config.yaml
num_hidden_layers: 9
hidden_size: 256
num_attention_heads: 2
num_key_value_heads: 1
head_dim: 128
intermediate_size: 1024
vocab_size: 2048
hidden_act: "tanh_gelu"
norm: "layernorm"
norm_place: "pre"
norm_eps: 1e-06
positions: "learned"
qk_norm: true
attn_scale: 0.113
bias: "all"
tie_word_embeddings: false
parallel_block: true
init: "trunc"
init_std_qkv: 0.0177
init_std_o: 0.00418
init_std_up: 0.0177
init_std_down: 0.00418
init_out_by_depth: true
optimizer: "soap_variant"
learning_rate: 0.00739
beta1: 0.95
beta2: 0.99
weight_decay: 0.0
lr_head: 0.00642
max_grad_norm: 1.0
warmup_steps: 48
schedule: "wsd"
decay_fraction: 0.654
decay_shape: "cos"
final_lr_fraction: 0.1
batch_tokens: 65536
max_seq_len: 128
doc_mask: false
train_tokens: 504800000
max_steps: 7703
dataset: "wikipedia_en"
Each number is 50 + 15 x the weight over its row's rms, rounded and kept within 0 to 99. Layers, rows and columns count from 0. The size before them is the row's rms in percent of the matrix's.

# down: layer 5 MLP down (transposed), 1024x256, rms 0.465, rows 669-721, columns 128-191
# up: layer 5 MLP up, 1024x256, rms 0.457, rows 670-721, columns 128-191
down669 101:44 49 24 40 40 48 48 74 31 66 90 42 74 63 44 48 32 55 54 30 38 61 48 26 48 54 64 37 35 19 67 53 71 72 70 32 57 51 64 48 23 39 57 20 54 46 54 53 66 53 58 61 58 70 37 76 48 41 59 46 54 48 22 57
up670 093:85 77 40 58 62 36 65 65 37 47 47 33 58 56 47 73 65 55 66 54 37 13 65 65 46 52 68 52 66 61 54 39 20 55 65 51 43 56 46 31 62 51 43 55 32 47 47 44 49 43 62 42 62 48 77 45 61 43 47 52 59 39 58 56
down670 092:28 72 69 76 14 64 55 63 42 73 39 74 57 36 50 24 45 55 51 24 59 52 36 60 57 61 64 63 53 79 66 47 36 21 48 32 36 45 65 51 28 36 65 46 54 62 43 23 82 42 78 62 79 38 43 55 44 51 47 34 45 68 69 41
up671 101:40 53 35 52 27 43 40 59 46 66 30 44 31 43 78 58 25 34 55 43 12 65 64 40 50 45 75 38 42 46 39 39 16 62 28 52 54 73 61 29 52 48 32 63 75 36 29 67 30 59 48 37 57 60 64 42 37 45 63 64 41 40 37 46
down671 096:28 42 72 26 71 54 74 53 46 62 30 50 54 42 28 53 48 35 61 16 66 51 63 41 77 51 44 69 41 52 31 65 49 39 37 58 41 51 71 48 26 52 47 62 48 44 54 46 36 39 15 73 69 54 72 43 40 54 46 55 43 40 61 88
up672 100:51 21 46 47 68 41 56 48 38 35 70 56 71 82 31 46 56 40 46 35 36 72 45 54 63 35 46 36 45 52 59 52 53 46 91 60 48 45 41 28 81 29 62 39 28 56 48 27 22 50 61 55 37 71 76 59 39 69 26 51 30 52 73 48
down672 103:54 40 36 38 56 40 74 69 35 57 46 71 46 47 43 46 49 47 87 36 69 55 36 64 22 41 34 63 58 24 53 43 61 49 55 58 72 35 51 48 58 44 58 07 42 47 73 17 43 46 69 62 63 49 37 61 24 74 72 56 58 37 35 73
up673 099:81 58 65 51 56 48 39 45 46 74 59 65 53 58 49 56 64 69 49 53 65 63 53 35 64 55 64 74 51 71 67 37 49 55 72 63 36 27 22 34 44 64 67 09 54 15 74 48 48 67 51 33 56 58 36 53 60 73 49 37 63 66 40 57
down673 087:57 61 38 69 61 45 53 66 83 53 48 33 56 53 36 47 56 58 63 51 38 45 76 29 57 50 50 26 27 55 36 69 81 41 70 62 26 54 71 48 64 49 36 57 61 62 54 35 75 46 44 51 56 50 17 60 23 75 45 44 38 41 58 51
up674 098:50 45 45 55 70 41 47 44 36 44 33 40 56 26 67 33 30 36 40 60 55 24 58 65 35 53 34 40 78 64 47 39 46 50 50 48 52 59 48 67 45 42 47 34 58 67 47 47 34 40 54 56 52 67 43 40 41 39 35 43 56 54 59 57
down674 099:81 67 45 37 50 26 56 31 62 45 79 46 45 56 64 33 82 44 64 51 44 51 77 62 46 69 59 61 38 55 66 64 60 53 65 44 26 42 54 70 43 79 29 60 64 56 62 27 38 43 73 20 62 36 43 48 54 43 37 68 68 40 51 69
up675 104:43 54 71 57 60 48 47 53 61 31 33 28 47 33 60 64 50 60 35 54 43 49 45 54 53 53 30 52 71 59 71 61 49 45 84 31 44 52 26 41 57 60 52 21 36 37 58 31 87 70 55 57 40 56 50 57 26 53 38 62 37 33 53 33
down675 103:28 71 49 55 75 52 46 39 59 32 35 37 85 50 46 28 72 52 53 40 83 53 41 58 95 55 48 26 57 52 71 46 47 34 40 37 35 54 61 48 71 49 38 54 33 42 61 39 56 57 35 60 39 48 42 49 56 43 36 34 77 47 48 63
up676 099:57 57 46 58 31 63 54 43 66 70 26 50 67 21 37 44 72 58 48 35 18 73 30 48 49 42 52 34 54 37 54 54 43 42 43 35 52 59 22 46 46 38 36 50 54 45 54 49 48 66 70 74 34 62 90 34 63 78 45 74 30 38 41 50
down676 101:34 64 45 54 20 37 47 53 31 23 50 80 56 42 39 56 45 62 61 35 47 54 39 51 65 50 13 64 58 42 44 23 53 34 58 63 28 71 42 39 57 53 66 62 32 61 45 57 70 47 19 49 23 32 67 40 49 50 49 30 38 44 42 46
up677 099:74 43 52 48 60 76 44 70 64 67 29 40 63 69 33 38 44 65 74 58 40 46 30 30 25 48 44 38 58 44 47 46 43 73 52 70 61 34 61 43 70 76 19 50 45 47 28 36 21 62 36 41 75 67 42 62 71 41 21 77 34 24 54 62
down677 095:69 33 66 48 21 31 29 43 41 32 51 57 34 50 65 56 10 33 79 67 46 52 44 42 53 56 64 56 71 60 37 59 69 48 33 61 63 71 55 40 66 50 65 62 50 58 43 46 46 46 15 51 51 66 43 54 81 28 47 68 26 26 45 57
up678 095:64 41 61 62 53 29 50 57 52 55 59 22 23 65 56 49 37 64 95 39 43 13 57 70 59 28 24 50 56 43 63 35 41 52 86 42 52 38 71 35 75 55 51 31 66 56 53 63 45 54 52 62 56 38 59 81 36 70 58 48 55 39 30 36
down678 108:52 67 51 42 41 14 38 13 52 48 56 05 59 41 67 60 59 70 64 41 49 70 39 41 68 36 81 40 34 66 47 66 48 49 70 53 41 78 91 55 52 72 31 49 62 63 64 47 49 36 57 44 14 20 27 78 61 63 59 22 36 52 50 45
up679 096:62 45 34 28 46 67 72 46 56 66 39 46 91 50 80 42 59 42 51 43 33 41 64 40 25 39 70 48 53 54 49 42 45 48 67 40 37 25 43 67 20 59 30 55 30 54 29 40 50 59 69 41 34 67 40 55 55 62 39 51 63 71 33 69
down679 088:57 82 47 49 71 19 26 45 24 39 47 59 53 56 47 79 31 46 35 37 45 42 62 99 56 49 38 72 78 59 74 26 53 48 50 45 13 73 59 57 61 13 48 51 45 47 53 62 50 52 44 50 39 26 21 65 42 80 61 41 24 43 48 38
up680 102:56 46 64 28 43 57 71 67 52 44 46 58 34 32 27 33 36 42 65 18 19 50 50 37 69 33 53 41 64 51 35 50 28 25 64 63 64 67 54 29 46 47 47 46 65 27 17 62 42 67 49 47 51 45 42 45 60 45 64 58 29 63 41 71
down680 108:49 59 40 45 61 75 59 48 70 38 58 42 41 60 73 39 54 46 69 36 44 66 37 36 61 52 45 30 39 57 49 32 57 73 55 46 50 38 92 33 37 72 80 61 47 42 38 66 56 64 09 46 09 14 48 67 22 54 52 50 43 36 66 21
up681 096:73 56 84 56 78 51 44 33 58 53 70 72 47 42 55 39 54 40 49 52 29 52 30 44 57 81 52 52 63 63 35 85 57 27 52 51 47 16 63 45 40 45 38 45 31 36 39 61 62 53 36 29 15 37 62 47 52 62 57 57 57 60 55 41
down681 096:23 59 39 29 53 74 52 62 56 47 49 51 65 58 30 52 54 45 47 44 61 30 53 39 55 09 41 53 04 38 47 40 59 42 56 55 71 49 28 59 59 55 49 33 59 45 63 45 67 32 60 54 37 41 56 47 60 44 39 39 46 46 38 48
up682 105:45 23 73 67 58 49 85 54 34 67 44 64 20 40 18 58 35 56 63 47 53 64 60 41 53 63 65 55 26 58 50 62 53 34 40 45 52 80 36 36 21 57 71 74 23 32 31 73 93 42 74 46 63 58 45 29 60 36 45 55 66 51 43 50
down682 105:56 43 23 22 40 55 49 79 29 61 70 63 27 30 45 39 31 58 82 38 52 37 23 27 64 48 60 51 52 62 30 25 50 63 65 71 55 42 38 53 46 28 32 54 05 52 40 35 49 57 47 37 72 40 72 30 71 49 59 62 68 55 51 54
up683 098:45 49 46 56 62 25 64 43 61 47 51 23 46 60 67 70 53 50 42 45 66 76 61 35 46 40 54 48 87 47 81 63 52 47 44 74 50 33 35 44 41 57 65 38 23 43 43 41 52 66 30 54 51 61 49 82 43 78 61 30 56 42 50 55
down683 096:41 53 56 36 66 60 52 25 69 60 68 45 81 68 37 58 41 33 38 38 34 57 61 42 61 49 53 57 57 73 50 68 30 49 58 42 56 67 41 34 69 48 63 64 26 41 44 65 61 56 42 53 45 66 34 41 38 35 46 43 31 58 44 56
up684 096:56 48 61 66 57 44 41 46 44 48 83 48 46 51 47 52 48 62 55 60 25 69 74 56 50 59 31 55 31 63 17 66 78 49 25 22 52 69 49 43 34 36 46 60 42 42 55 41 56 43 58 50 47 50 52 23 31 35 48 64 55 35 55 51
down684 098:54 91 79 40 05 58 38 47 49 70 28 69 52 36 47 60 28 20 82 63 16 56 43 45 71 60 43 71 49 56 67 47 70 37 62 52 73 13 41 48 43 49 39 53 54 53 46 66 49 68 48 57 38 48 39 73 61 55 31 76 51 42 44 46
up685 102:49 34 51 28 68 43 74 54 59 31 82 20 64 33 42 53 66 14 67 40 43 50 66 48 80 42 41 49 49 52 53 56 55 58 50 54 79 70 08 36 59 44 31 30 78 36 59 41 41 77 40 56 20 77 57 53 63 64 25 74 53 55 46 50
down685 098:56 51 57 53 30 45 54 45 61 41 17 49 71 58 53 56 68 48 56 52 43 45 36 25 68 89 53 40 31 76 52 33 73 63 40 50 79 34 36 62 30 32 37 44 59 83 66 69 27 55 70 54 46 47 31 46 74 54 60 31 69 40 37 70
up686 103:45 17 65 22 44 88 36 72 40 50 49 58 39 35 31 56 36 46 65 40 47 45 36 47 61 50 55 60 55 23 50 55 29 73 37 55 61 51 64 64 47 69 30 38 42 60 35 44 42 55 41 39 42 50 35 31 22 25 48 57 45 64 74 52
down686 103:72 69 52 16 16 32 43 68 74 61 32 37 63 78 47 74 61 31 50 77 61 64 48 64 71 66 29 24 76 54 60 41 37 52 61 56 27 42 25 36 41 63 64 55 54 60 67 35 26 57 57 53 46 19 59 29 67 52 67 63 66 67 55 60
up687 101:51 52 67 28 42 40 60 36 46 63 30 51 53 39 23 62 27 48 58 53 58 35 40 41 45 13 39 19 60 26 64 60 40 39 49 43 57 44 28 66 45 70 61 35 31 61 52 74 53 50 63 72 20 57 64 49 56 47 23 59 61 67 38 46
down687 099:40 51 50 61 77 45 50 57 48 53 56 74 77 52 32 81 68 60 39 42 54 81 44 35 23 45 57 53 62 65 53 37 72 62 57 36 60 41 40 26 57 36 20 72 59 37 53 38 75 65 16 44 39 58 76 49 53 66 51 37 63 68 39 61
up688 099:25 59 75 67 62 34 29 62 66 39 56 49 75 36 66 60 53 46 71 50 54 63 37 60 55 53 57 72 36 69 66 65 32 62 35 41 49 55 40 57 50 44 54 60 45 19 61 63 44 60 58 46 23 33 63 46 74 59 33 60 33 27 41 80
down688 092:39 48 51 22 69 46 62 50 56 44 21 42 60 35 65 64 48 23 72 74 45 41 48 38 80 39 41 43 46 43 55 71 67 48 50 57 67 45 69 73 47 66 44 59 50 29 36 65 37 30 33 48 39 35 56 25 47 34 32 48 48 69 59 63
up689 102:42 07 50 24 49 81 58 82 86 55 34 34 29 58 49 71 72 72 75 69 52 60 51 48 70 61 50 59 58 47 59 64 25 72 55 57 89 34 78 40 61 46 49 47 47 35 43 68 62 51 39 54 60 64 59 70 50 42 35 52 80 48 61 49
down689 101:08 33 75 45 38 43 61 57 63 54 41 54 79 82 57 45 41 46 61 80 25 54 47 50 59 50 34 58 76 57 42 69 39 48 56 46 35 45 57 42 38 33 38 54 46 64 54 53 45 50 42 63 55 49 49 73 31 51 43 46 33 66 28 47
up690 098:72 44 61 56 75 50 30 27 58 82 45 52 36 34 45 43 45 62 65 27 21 31 53 17 63 71 47 35 47 46 27 52 58 43 26 57 45 74 09 58 42 55 32 57 70 40 39 78 27 43 26 41 40 48 38 29 39 69 43 64 52 37 58 47
down690 102:51 48 72 39 81 25 70 55 46 67 39 59 40 42 61 52 46 37 63 63 55 72 52 39 38 39 45 51 55 29 53 32 69 32 61 58 45 45 53 44 30 73 32 53 69 40 36 57 44 47 61 55 42 51 60 44 44 60 65 23 45 36 43 57
up691 099:25 38 68 52 66 60 62 64 53 44 47 54 38 61 72 56 54 32 53 36 29 57 57 29 51 50 39 29 68 65 58 69 61 59 68 58 49 24 46 39 74 53 60 36 49 30 60 23 52 50 41 52 36 54 68 45 21 48 35 77 58 33 69 41
down691 102:37 57 47 47 55 53 48 50 79 36 43 63 30 39 41 19 45 59 40 21 47 47 49 69 59 44 71 60 73 58 54 53 46 38 69 52 51 32 64 30 57 62 36 30 43 45 66 63 67 41 72 26 81 57 50 52 23 57 42 39 59 52 51 61
up692 104:67 38 53 45 54 49 78 54 53 54 53 40 45 42 44 35 44 55 31 41 50 27 55 36 54 45 42 54 64 38 34 46 39 29 50 33 57 64 36 43 50 47 56 70 57 46 46 32 49 21 21 29 23 48 46 61 35 46 64 83 36 44 46 69
down692 110:57 69 61 67 50 55 67 32 43 50 55 34 68 67 42 17 50 58 38 35 56 62 45 23 55 48 58 34 50 57 71 61 47 48 31 54 38 79 24 61 39 74 48 46 72 26 57 50 69 43 50 54 64 64 50 65 68 63 44 77 66 49 64 37
up693 097:48 33 70 51 49 25 37 66 92 54 49 50 50 53 59 52 68 69 48 50 32 36 32 61 37 29 40 47 74 35 44 66 46 62 52 59 17 61 36 31 56 59 57 41 30 47 52 47 60 30 55 43 33 50 64 50 49 30 41 51 16 09 83 38
down693 105:53 46 60 36 35 54 47 57 52 39 47 42 77 73 80 36 46 37 80 14 60 87 37 44 45 49 48 58 45 58 52 55 85 25 56 48 70 41 40 50 42 39 53 48 28 31 28 27 32 30 35 44 56 40 50 60 41 59 80 68 83 31 39 47
up694 098:38 66 45 74 56 48 44 59 50 48 50 58 44 66 64 51 62 56 50 61 56 54 51 46 39 35 51 45 55 45 56 37 16 49 73 31 80 68 27 34 41 50 65 45 00 75 40 33 55 47 78 65 71 41 38 46 36 16 55 63 28 58 77 54
down694 107:74 52 26 41 70 50 47 65 46 52 55 36 51 45 46 59 41 78 69 29 49 37 46 50 51 42 63 41 61 62 48 47 48 74 49 82 82 45 66 42 27 63 31 37 30 72 66 50 43 48 52 58 60 52 24 27 51 53 40 48 59 76 37 44
up695 098:58 61 71 51 64 64 43 47 82 33 47 40 48 63 67 41 30 36 68 58 51 47 43 36 35 62 29 34 58 78 81 52 52 57 23 35 65 58 25 47 55 50 33 49 49 40 50 53 40 67 40 32 39 33 31 46 78 38 30 75 58 54 40 54
down695 085:43 44 37 74 57 66 46 57 56 58 40 44 73 43 90 73 32 53 29 37 85 48 53 39 57 40 57 43 42 46 73 27 32 32 89 51 79 54 53 45 47 67 47 46 42 63 60 49 44 54 14 34 63 50 26 56 72 40 33 70 56 59 46 46
up696 092:41 39 45 41 51 23 44 82 64 48 66 45 13 19 51 36 30 39 42 22 45 68 33 23 53 57 53 58 49 41 44 77 21 69 43 32 37 42 74 63 53 24 31 25 47 31 37 68 44 46 55 48 69 62 31 54 42 44 73 46 44 56 38 63
down696 107:65 54 39 50 67 53 89 90 50 49 56 59 35 50 61 53 58 32 54 60 40 66 48 24 47 63 14 60 74 45 44 71 45 63 54 46 64 43 26 14 47 57 43 50 59 37 40 73 58 55 29 61 58 53 62 29 47 46 56 40 31 50 43 29
up697 101:50 32 34 77 51 41 62 54 55 53 65 61 48 54 39 50 83 43 40 63 41 37 63 60 62 63 43 43 42 29 56 56 61 42 52 59 52 64 53 37 74 36 53 42 40 63 60 60 35 64 39 28 66 51 38 61 75 52 46 53 49 75 77 60
down697 104:40 69 58 64 43 33 69 75 48 55 52 30 58 69 73 60 43 44 45 45 51 28 58 60 41 00 50 37 26 32 68 48 34 42 51 40 18 40 59 60 58 68 53 56 48 62 64 47 72 41 53 66 60 62 48 64 37 43 62 43 61 36 50 52
up698 098:49 37 30 47 52 43 53 28 49 50 64 61 58 40 68 84 42 66 56 75 27 46 42 66 35 58 38 65 63 36 66 58 64 56 44 84 40 57 48 88 33 53 36 88 60 49 54 65 48 35 40 67 49 25 56 79 56 66 43 62 48 58 67 72
down698 095:56 40 82 67 58 63 40 70 43 36 73 71 61 46 72 09 47 58 49 52 27 77 49 26 31 61 39 53 55 70 75 42 36 74 52 47 55 72 49 45 30 71 60 30 47 64 31 45 81 64 52 50 36 32 43 51 46 51 56 55 52 34 53 40
up699 103:53 58 73 36 25 51 46 34 85 53 68 55 58 08 70 62 33 84 34 61 32 55 65 66 59 51 47 48 74 32 47 12 53 19 66 58 66 60 50 51 32 57 28 57 74 25 29 52 33 48 38 53 75 43 49 37 58 50 57 44 44 72 48 72
down699 101:56 20 45 57 47 35 28 64 44 73 41 44 46 51 42 66 46 77 56 53 53 47 36 62 44 48 27 28 28 39 56 47 42 58 82 35 69 45 74 65 68 65 40 50 44 54 53 35 48 62 44 28 78 52 59 76 43 64 65 53 37 39 38 36
up700 097:75 36 69 22 49 61 47 43 55 54 30 70 44 46 56 39 40 44 57 41 30 46 43 07 31 44 53 28 51 54 44 26 53 38 49 57 55 07 90 30 25 55 38 45 54 35 91 25 46 51 52 56 74 62 63 41 22 40 54 33 35 39 37 61
down700 098:35 45 56 40 46 23 47 68 69 50 70 38 64 73 31 43 34 63 56 45 86 58 45 56 75 73 46 46 45 67 56 40 79 48 45 48 57 82 46 81 59 41 71 39 51 64 56 39 53 67 58 44 39 40 17 43 59 35 45 79 52 46 42 59
up701 097:69 60 35 24 49 52 76 22 56 47 42 38 60 66 58 41 50 33 80 54 29 47 50 49 64 86 67 45 78 66 31 74 48 47 29 53 17 61 51 30 25 48 35 55 35 32 49 55 43 67 53 73 40 54 51 16 52 49 48 46 82 49 46 63
down701 093:37 15 57 36 55 45 66 72 43 38 77 83 50 53 61 54 52 30 41 42 43 76 23 28 68 25 51 58 22 35 61 41 47 45 54 49 45 58 22 84 53 53 44 50 54 72 63 41 44 43 46 54 68 57 35 79 47 63 41 39 54 59 59 28
up702 102:33 72 46 74 58 37 56 46 50 46 44 52 36 48 46 34 61 32 43 68 43 09 43 53 50 69 35 46 64 60 25 44 67 24 47 36 27 54 19 49 34 62 64 69 54 24 64 52 32 73 53 60 36 51 72 32 28 60 43 47 48 52 32 56
down702 088:51 36 47 42 23 37 26 70 60 32 48 51 74 67 65 53 34 81 59 52 71 73 36 62 59 58 47 42 32 38 36 59 55 53 77 61 23 43 50 62 59 85 60 53 45 55 51 59 46 54 75 64 38 24 48 61 97 52 66 62 37 69 46 39
up703 095:26 48 50 62 75 39 49 46 42 64 41 51 30 56 23 47 38 70 66 26 50 34 73 36 36 44 40 80 56 38 44 57 50 58 58 35 49 26 33 77 57 57 65 42 49 64 30 59 54 39 55 48 56 59 58 19 39 25 38 64 61 45 51 44
down703 095:50 59 66 49 55 17 27 59 56 50 67 62 47 53 52 77 46 25 32 52 22 29 42 43 68 50 45 35 60 50 61 39 42 60 56 45 91 47 39 49 55 39 52 26 43 61 63 60 27 44 52 65 66 41 67 46 54 47 37 29 27 56 48 44
up704 099:46 24 45 44 63 56 28 25 60 29 44 45 54 80 69 54 62 62 73 63 57 36 66 48 43 72 58 61 51 64 40 43 53 54 63 62 47 45 61 37 51 46 51 38 09 53 63 46 61 51 69 50 78 67 49 35 49 66 59 43 67 65 53 62
down704 107:58 64 57 25 17 60 61 68 51 56 66 43 32 34 77 32 60 25 63 64 54 52 23 42 82 43 75 51 58 42 39 46 54 43 66 60 45 76 30 46 40 63 59 48 62 62 43 45 33 45 32 37 38 50 37 77 26 56 42 21 38 69 38 34
up705 101:42 37 51 53 73 78 50 50 64 70 61 63 43 47 50 33 52 64 41 35 34 54 48 74 48 51 46 29 28 35 62 54 39 77 41 35 47 56 71 26 62 36 99 59 50 35 42 52 38 53 47 73 37 48 38 56 38 78 69 42 62 62 50 44
down705 097:37 62 48 54 53 66 28 44 61 64 81 69 53 65 54 72 71 70 27 82 46 39 38 69 55 45 41 58 64 30 34 60 65 56 50 62 36 60 51 80 71 51 69 56 60 52 63 24 45 71 71 68 42 46 33 30 48 72 42 59 37 60 47 57
up706 105:42 25 66 42 47 79 25 46 27 64 68 42 34 51 44 59 65 57 44 39 45 52 55 40 70 29 59 38 54 43 65 45 58 48 47 63 51 65 36 48 27 71 87 61 45 65 26 51 54 62 33 38 41 27 69 32 28 50 42 40 31 55 64 10
down706 102:42 29 53 55 41 59 59 56 56 59 62 26 49 35 62 41 51 68 56 44 21 42 45 55 61 51 43 50 61 61 92 45 58 49 50 36 42 61 53 48 39 56 45 27 74 37 64 40 25 82 61 54 53 68 72 63 76 54 65 28 53 38 66 30
up707 099:28 42 66 81 26 71 57 24 56 43 73 42 58 35 47 49 69 28 57 64 15 35 31 31 25 44 39 61 63 30 60 49 32 48 34 51 38 34 18 66 41 29 65 36 74 36 49 58 45 62 30 67 40 40 52 51 57 40 31 71 43 62 51 46
down707 095:70 58 79 78 62 30 56 64 52 70 79 54 73 63 48 69 55 21 58 63 39 71 48 73 35 48 47 48 34 66 73 48 64 48 25 21 20 45 45 54 36 38 58 60 38 50 39 39 63 66 25 49 66 43 69 37 53 54 64 45 48 51 38 52
up708 104:71 39 60 53 54 60 40 77 46 52 89 52 38 53 47 48 27 59 78 31 57 42 82 22 34 57 64 26 73 63 47 45 68 41 48 38 59 57 68 27 56 52 61 56 51 60 58 73 39 50 56 29 41 49 47 28 60 64 35 61 35 70 71 56
down708 109:69 55 63 41 60 53 26 45 42 33 51 56 39 70 35 85 57 31 75 77 39 08 36 63 15 51 46 48 35 35 59 25 48 53 54 32 31 67 41 43 65 40 65 69 47 40 42 40 42 48 57 51 73 56 29 65 25 69 26 55 43 50 22 39
up709 094:63 58 61 78 57 31 35 44 45 45 46 83 41 24 63 50 37 48 68 46 33 14 64 51 51 55 57 42 50 37 64 28 40 68 31 69 64 41 42 36 62 48 66 50 12 50 82 52 49 33 43 37 55 47 63 42 41 65 36 62 26 65 88 31
down709 099:53 53 45 69 27 40 71 56 52 76 52 54 35 48 46 57 34 19 51 56 45 31 64 62 32 68 39 73 34 64 80 62 36 41 55 27 57 18 60 79 43 43 35 47 71 52 51 61 43 67 83 55 42 41 25 80 36 69 45 38 60 77 45 40
up710 098:56 51 65 56 55 33 44 68 43 45 66 50 42 54 35 68 61 19 70 40 34 25 71 31 29 66 36 35 51 53 16 30 66 64 39 23 56 52 66 43 43 35 44 60 49 37 81 52 55 42 26 59 17 74 14 50 49 52 60 28 87 49 37 47
down710 101:54 80 50 73 63 45 21 49 54 36 72 36 42 40 38 72 34 21 72 53 27 55 35 85 49 61 49 63 38 32 32 34 67 52 49 55 55 78 64 43 48 50 45 51 72 54 62 44 34 68 38 41 49 51 49 66 60 52 40 49 20 46 59 81
up711 097:55 46 47 62 57 35 75 43 47 48 54 83 47 59 88 32 55 58 46 49 66 28 78 51 80 61 51 43 47 61 50 45 51 13 47 60 54 28 29 39 67 66 51 86 33 50 32 38 44 68 47 54 51 17 46 33 38 35 48 48 68 61 63 59
down711 091:41 67 42 49 63 35 37 59 54 68 53 66 26 50 41 75 51 41 43 46 38 39 35 65 44 33 63 71 68 65 32 35 56 60 50 20 50 75 50 37 36 58 66 19 64 48 71 41 69 28 35 47 33 48 59 60 52 49 62 59 42 59 70 40
up712 104:54 37 45 35 60 54 60 49 73 51 59 29 37 48 65 61 52 53 30 77 99 63 49 32 75 53 60 45 52 28 61 58 62 77 75 22 61 25 60 22 37 49 59 33 34 40 42 84 51 44 54 43 65 29 50 63 27 48 52 52 48 55 50 35
down712 101:75 65 34 67 44 64 45 42 48 79 31 22 57 54 47 52 33 26 42 68 49 31 29 49 63 53 32 47 49 54 39 24 43 51 61 30 63 50 58 40 49 35 62 41 50 45 61 48 45 38 65 67 83 69 79 62 45 46 34 43 45 56 72 64
up713 109:66 64 50 25 64 52 53 41 44 45 34 64 42 18 47 75 31 22 53 33 36 50 46 72 24 78 38 68 58 50 40 50 70 42 37 62 62 23 37 69 52 38 47 45 54 69 37 57 47 57 59 64 55 18 35 65 53 49 52 60 40 39 42 42
down713 105:60 32 48 86 29 52 50 42 60 24 61 52 42 50 62 44 45 78 52 59 70 60 50 27 51 50 44 57 29 62 48 54 46 44 67 55 71 52 44 20 69 57 38 36 34 39 71 25 41 60 53 40 60 53 61 62 43 57 55 60 73 55 34 72
up714 103:56 87 74 67 57 30 45 66 49 56 63 38 62 73 40 35 35 52 44 28 52 57 23 47 46 44 44 73 53 71 66 49 69 49 54 55 43 53 35 41 48 38 49 39 44 51 48 78 57 58 45 29 47 16 34 30 63 45 42 34 73 42 56 44
down714 108:25 36 26 50 72 44 44 68 57 71 45 54 32 52 62 61 73 90 56 20 61 64 52 50 55 49 31 39 48 44 55 41 24 46 47 46 46 49 39 57 54 51 25 57 62 13 43 39 41 49 63 61 45 46 42 56 28 38 32 58 22 27 62 53
up715 096:44 45 54 38 38 22 26 67 45 76 64 68 47 50 36 52 61 21 27 34 67 27 61 64 55 39 34 44 47 42 36 55 61 69 78 46 25 55 51 46 34 87 52 38 79 66 63 50 37 27 27 56 46 63 31 57 26 50 40 53 54 40 47 59
down715 095:27 46 41 43 29 30 53 31 50 57 23 59 77 72 71 71 74 49 38 73 97 83 46 40 52 51 66 53 53 55 40 64 48 55 34 49 72 48 64 52 48 48 44 73 54 60 37 59 56 45 39 57 31 72 61 46 48 59 51 54 43 54 61 91
up716 099:54 64 45 67 54 50 76 57 42 31 78 35 38 41 60 74 30 42 36 43 55 33 99 41 60 43 54 36 46 52 61 33 52 48 45 59 48 43 46 30 53 47 43 74 48 54 62 89 56 78 40 42 36 52 46 20 61 41 55 62 50 41 69 37
down716 109:45 43 71 55 47 55 64 55 44 21 68 38 83 32 30 50 69 41 25 29 39 63 58 48 49 76 33 62 53 54 31 73 52 63 41 48 55 61 61 36 68 72 33 62 58 65 55 61 43 48 61 54 69 52 60 29 41 33 59 47 41 58 54 58
up717 092:73 53 58 30 51 49 72 43 38 58 59 82 46 29 57 61 85 41 46 46 24 57 53 54 41 59 47 39 60 58 21 17 39 39 42 78 54 59 38 46 37 52 29 28 54 50 68 63 38 81 52 41 57 96 26 59 65 60 48 78 41 29 78 30
down717 097:40 70 25 68 53 51 37 58 65 23 43 53 44 63 42 47 47 44 34 17 76 31 41 48 47 37 68 77 47 54 43 32 47 77 42 36 59 57 62 63 53 34 46 31 48 40 42 36 71 54 45 66 62 50 57 48 49 46 59 80 52 60 46 61
up718 101:57 63 45 71 43 57 28 44 69 67 61 38 56 59 58 48 66 46 68 47 67 34 73 38 47 63 75 39 67 38 19 41 66 54 58 73 73 59 35 63 47 38 49 43 34 72 27 58 53 49 59 53 89 55 73 29 55 62 71 63 54 32 40 66
down718 100:70 81 65 81 49 52 65 34 20 46 51 20 54 51 61 59 51 37 41 79 51 31 40 67 74 61 50 29 49 32 21 40 20 40 49 35 62 39 59 57 39 46 56 52 51 49 61 27 64 69 26 48 76 36 45 57 51 51 38 55 56 37 36 45
up719 109:50 39 51 46 51 42 48 49 07 34 45 08 48 67 47 53 42 52 47 77 51 65 57 50 61 55 58 62 57 78 70 52 31 20 55 55 42 63 50 55 48 33 47 36 43 23 28 83 35 85 72 47 51 44 43 25 73 27 27 69 27 76 55 59
down719 104:54 57 66 40 47 76 17 40 41 64 33 56 51 69 32 21 34 47 30 24 26 39 43 57 55 63 71 60 51 76 50 46 83 52 49 61 39 45 55 54 55 26 49 51 28 44 33 67 49 32 77 52 56 44 30 66 31 63 53 49 41 58 31 38
up720 105:57 35 31 21 42 57 62 20 39 58 02 97 30 58 52 44 39 30 41 60 36 50 35 60 34 24 57 70 37 32 44 38 66 36 60 47 48 31 41 52 79 56 38 52 64 75 42 48 62 35 49 48 59 39 63 45 48 23 63 44 45 52 35 29
down720 105:57 60 66 20 48 23 95 35 37 70 50 36 58 38 46 43 65 42 04 20 50 60 58 60 47 56 45 52 48 51 38 50 72 46 61 39 45 63 68 41 42 54 55 45 47 68 64 44 64 62 63 35 25 45 38 46 25 53 56 67 79 51 20 60
up721 103:67 69 54 70 54 17 31 47 68 49 52 70 46 34 62 57 41 76 38 45 46 52 58 32 48 46 46 42 53 54 48 59 20 56 55 28 61 42 47 64 82 51 40 47 37 51 49 67 23 46 25 21 49 57 64 62 48 51 61 78 60 52 43 66
down721 110:54 66 77 53 57 43 50 41 50 62 46 62 67 57 37 54 38 52 66 79 61 47 36 33 65 51 48 47 39 50 40 87 64 15 39 62 75 58 39 58 60 34 55 56 66 33 45 50 30 46 31 32 67 42 59 56 44 48 34 39 39 38 58 61